{
  "hidden_size": 96,
  "num_key_value_heads": 3,
  "norm": "rmsnorm",
  "init": "normal",
  "init_std_down": 0.0,
  "weight_decay": 0.036,
  "final_lr_fraction": 0.0
}
Each number is 500 + 40 x the weight over its row's rms, rounded and kept within 0 to 999. Layers, rows and columns count from 0. Numbers have three digits each. The size before them is the row's rms in percent of the matrix's.

# layer 3 MLP up, 256x96, rms 0.214, rows 213-255, columns 0-95
108:477486506520549474529579500528510437385504495511520549457456578564453516419477517478550510465510470507480461507536498548465541492524450448516461509517408512458589570476492524545607411506491570466554450501493521513505494541497539506527493511514503538473490550525497536487460550497472496540
104:500524544461500468475531518471465514499466551483468478441473491380474503566599454400528441551511447514481501525408473510453523522500489519516418561460469497480488515517460516501521526554522492562487534461475494549427541491494480518488488555449488553463479600474473488558535478528544517520
092:413494544493504523574526550481489536524505488525507478501454544567502495513480512538450498511535456481495581520471454486426575541487503454519568480476563508530475494520491538438491508489518461546491515505552477426564470527457562587466485550472458438523454461491544512419494588529574472541
090:494455499466500470478473474433534519519492472510488472470427464532444506497537478558538458486591479544577493418494582496534526493460446482494530443540446526482530474437475542404480535600442524464492396491539472473511498546557503481479484520513547495430514434493475522523491541488526499461
104:537532474470499497491455550483522572465493476461496512429394541450422485536463473510473459482545455517460529478452501539495543492535414552506502549525488419558498515450554485533612468483455492537520534460490507476512477561489504501454503515516520464466498491443555468426446531411477534484
091:416450505532539504528500427513481474399472513434571563496475462515504479470522571535488502558503525475432508552480525506490521467579505484518520492444557489434460450524453471417479524513535573510534498477464450550489543539449516505510581460473505492532532459485506597544497478488479461548
097:470464458536458467511488484553506473516611495484466443585433440493538523559476460460463484506498455470419528481515499459471497473461423537554507466453474493546397519488479442394484498465479464473453511473463492422462458517521523484504468484491554530489478532497532477540452540499499567452
099:455504524511491438525550536597525475451479497527443541529505512456490435496575482437508408470487524530407581549502497498517418479450501491454503465558450449458479557489522475549548455486500526539530481503480533602454495483510514476544526440501574502486516540465529520469470452535482521468
094:566461549526495451482543549492430551555490509597472505488467587427544545521517499458467542499541506483492437539441537397494505473363516488506559497492537488549485458516488519508529604498505518525538484442559498482529521473493456541550472466507528513512523518495495458499480466510525489450
096:528562494493523507523479479513544487455471571558459505508523500487560513509514447456587423550493474518517479486499494515552567525509537476419493549538585493484534507468502625487528530450475466480478557562476586543528513537510480540470485558473585556527471463506529567500462498554466520481
104:471501547477526499579439527519460448493515522533460469491447560446504449468495463533541513455462457518540475491488500418577433564464559499486476484499486397477522581529501489520498523456464519480476448524531474464482471547509472478477513415518497430509608571481496485431563495502523524469
107:470519479471400473497508532535517471487492586485501463503482426433446513542467571540427507482448543451564495541546440449410543512506544500448502614509578554480528487529497464518492539492557512533519498505504465494505528514543477473542498467498555477506500491510575514560558560533519484470
097:474514453479506483590450583519547530472470537479501427552494536505497525533534540541425481507524540456501499490476468437478519527535543468434402532531514511513529503487487449464497499497466519442508520549514534430429571453474493531468507490513502515429485533536391491437507552600502520519
104:484541529530452500447459479395475478519494557479566541522430397508493490607601466458473436516474501519538454480413517481535451485476457486452584551527462510507469466542519460566472506464511517485555485474555554479466498465525545528498513503501494464483464493486493461469506546514456485533
102:505483541486472547509500561562568523446537439473467487568561542466452558514497452494480530494532492487474515483548503526479488556521490468544438486546579435423542404518476516505496486452502483513567567525529449582534481540485497407491582535444478468472491488512524479500498551474475546542
102:545585505478476456478496512489437573555500539529520549473512543481442520571484489476517432552511498464535373468555495504495437487514532451538512498626513481539416537517511547456494526454472483482464513495467468480496541522485496572510537446489514510523459463529402470486519530520516476539
092:481518512521486489485454489489484527560511573497499555551465435460497429490479546497474456545589481510592411457492541507574496509529474503503544501513507474458576508582498445517534439496480421534487495531554509499510428395484547455447487513491519447509510465570465466476493546466463513515
099:494484485494534552494465495545515410488381512481468480475509504495472498532510478523509469449545493527521499451466507515515504467533463460571496412489467474453505451439491548487551509471476550541438555493449484482541451444481502539443424541457455541454503504449451415475465465478580413485
108:516517546531472487513503483533488457499535464522459404459425493460390510472572554530545538466548453495513437525526517527482461496486533500507477470510515540523591506534507487525530532579532468547530453496516553457481518462429478520500529510426476547594470529550511559441519548520483568540
100:499518495518463534509488514506421556514496489448495428472517548476551509553500457434500493525591498505496547466470430514446483532494483442558511452466563533558514493449453544481567571446507436547524468453533536473533521454383515485520429455449478518518506575524493519463486484462459507466
104:543493458506498481508552514447551524565485517558537449502535448569513512554532568561504503428420553497432425515453473460487475518480453491529559491504525511519434526438532502380482571583530573573464476499424493474516497501517515472518519507505502482494540454546529492493501461484516492479
099:570506536486507497454528457516468551609515518566489494486493531495528471560447504476488461506471616475484558443546567530489567526522497566476480428522471547522486440424545555518510535464485498529497490539441487496571526463523492543511474489489446456533499452458493579523481437442466492504
092:554484485443466516545519528504509518571419485633500478559527482411539535498522564456468437454450520506490569453446497491532478499522518508497458484475505430477512528457532498573527485465424464483551499525447536559507559458485477435549427551496503493508485536454477529507540463513486532492
127:530508421548429432503468549575503515530407502518540534468499521445501467443484497491538499494535466589455518482519515495502464571568453452489463572440457540413493486485547492473456565505538444541520531498492465486525470470482541548524492516540477506549458533488497449560515585484533482459
097:480506512510515518508583504446529538450487522559464466486491483517459457493469544429474474502528487454466471615419477486534575547479479422518518448497505533584503471509473516556570467481494457515449479468477469574523480556458502430496479511480453536584436482509486557468565560513488488482
105:475515520483469507513485533557392513431516475431480513424423498452550519497501496474527457502464513533395501524502447569546467499468453572494445504577494502534519473484481547487537483459456541491616491499501489492533541506491513517450521515417499479494517502493599539492414514478511493531
101:456558479519517491490455500563556489383489541450504488508426516545474533516531462454478511473474511457483529518514535601523489549550453556471527494518485459529607480531532467555448531455511527487472493500486511533479531459450514516501478552414413441528511565554498508437521526444536479496
088:500532475469520455550570514484535513498479527496474530476475541525449464486444533546467504503505485530586572510472498517470549476500529491581548616484510476500516508474558493518523526585506533430491490475572511525501593515466556565534484595517519506563486547547529464509479511387502508502
100:524530547492515474528509519493540461520491483533521500502478423488439479477647423530469565471509476546505579464460545562516510437498506466505526536518540535479483481513515503507430506463529431473505514445499516520517472512492471450433548430523511489468507527488528451464469536441359526487
107:510538496525562524513492471482471487441475428545492496464444561468430559540466519463493508449560470521488454548415441555541507503491506541515492442504424471516466564498452497465469452478597518512509524431447443507559520439478572512446486479535585540518465522435516497470475509485488458499
090:483478506526484541474485460475610553485518561541509487549568491525522513503450398528518494458544520439478524502482510508520511511479452527572564468576517405390464577502490482506494470507551490533512476488476431503533498449551470449475473535484454510519494508544477546535607491497505469485
102:467490487525473576537511488482465490511499599473454543495579520443534432512595566473489543476517472585492559429514479490478499451574476507551535440404520514517489497476482491443461571451476498550483488530560515541510476462479528518483468474442493474507496438447528564464506459516487551486
101:584498498554508439460529455528506458545528439526478511540525433486446511485422543527459475483486531518505589500447495477533472476476601514584500558543434486513503435471497485511469534524538485520558541574482504560472528545582535509540535487568485500467567525502523550477468551530491513544
096:536502461534510505518539461542533499512501500503513518486498464567454459518489596562456483569508502511562541486486588473469461519476525440496418537453538477578537479478563453470541475558487499610475483561500546517460528428476423523480454500494477416500546476445522468494473535532511545508
099:510525562467495473450504475489428489499524457464530570523494497495468390498451493531500501462517528561432540511489447565488464490479469481530520458554474510465497427543552490482496455578465463476513476514427470492529479480528538502515445503516466473565488558526437513510371598488550517465
098:524494480472541435527511419507499464536538511561483515529476500513476536460453424547503404520506524484496548500474469574500570559507412515511534478483448506478497557461524509549481477523501507494467534491549511489555527534504418499498485549499478613530457486590422476565493533526574478547
096:538566481500435521399473504579461435526485554501563520472550509518567502541537455543484470543503586526527539494490429525496452427505463493465451494537447528493472410505446464584458492459480509516429514497487460454496499534501495490492427523414508489522496497478516523512507542469440531454
110:453544483568496484470543487533479522506473530513447537446526496447464507432480484480527442474488488480488503483506532462541502554463512505477558381527559473494452493531483536541546479536545536540510458472482392526498511522533542516440516502519441488476440421455578467513545557445446456585
106:454524531500523496470503557504451542479528507474452522521508400475568478517508516472500515508485428461479435499495545415509487515470528492550577532552453513502492489478467486484473364451474486531553464554568537477497549424546452454565558493524484479456528535444554506548465501435487514507
106:479530419446477531466499500490526505525529527589534497520517391526512427523484485505506495511500469500401487457509422524492552447559456516484483534497444596440546513478485487432490490540450479448473509585474468556511495524490483541430537448470477496534546455452434491496532537496521492558
104:501536534585556493568544592532499471447460485539542516440441493482506546476476506402457561479558510533526540545471473506584469545500533475525563466517518552498516460549451535522484539499531477490491512505596486521499498497496457463492530503432492554545545442502484503484473607470498493556
095:498457484442526482505538507513518520533549484468491477580530450479498557505483562505450478536497497476551473456504493539502430470471514407515425508473447447554445494502515503473482466379457553544457495539532474499530501456575554478485470575481551430475491432526514428528511578478464486475
102:493501524478527517544498417437434475441495489472538527493494467483489547553528516551513440499481539399501471501522488516533548477545516478501504511485485470511522483473510478537375476474544438390597498413453488435518426503434507459495464491541489525575529459508535497508513519511488537459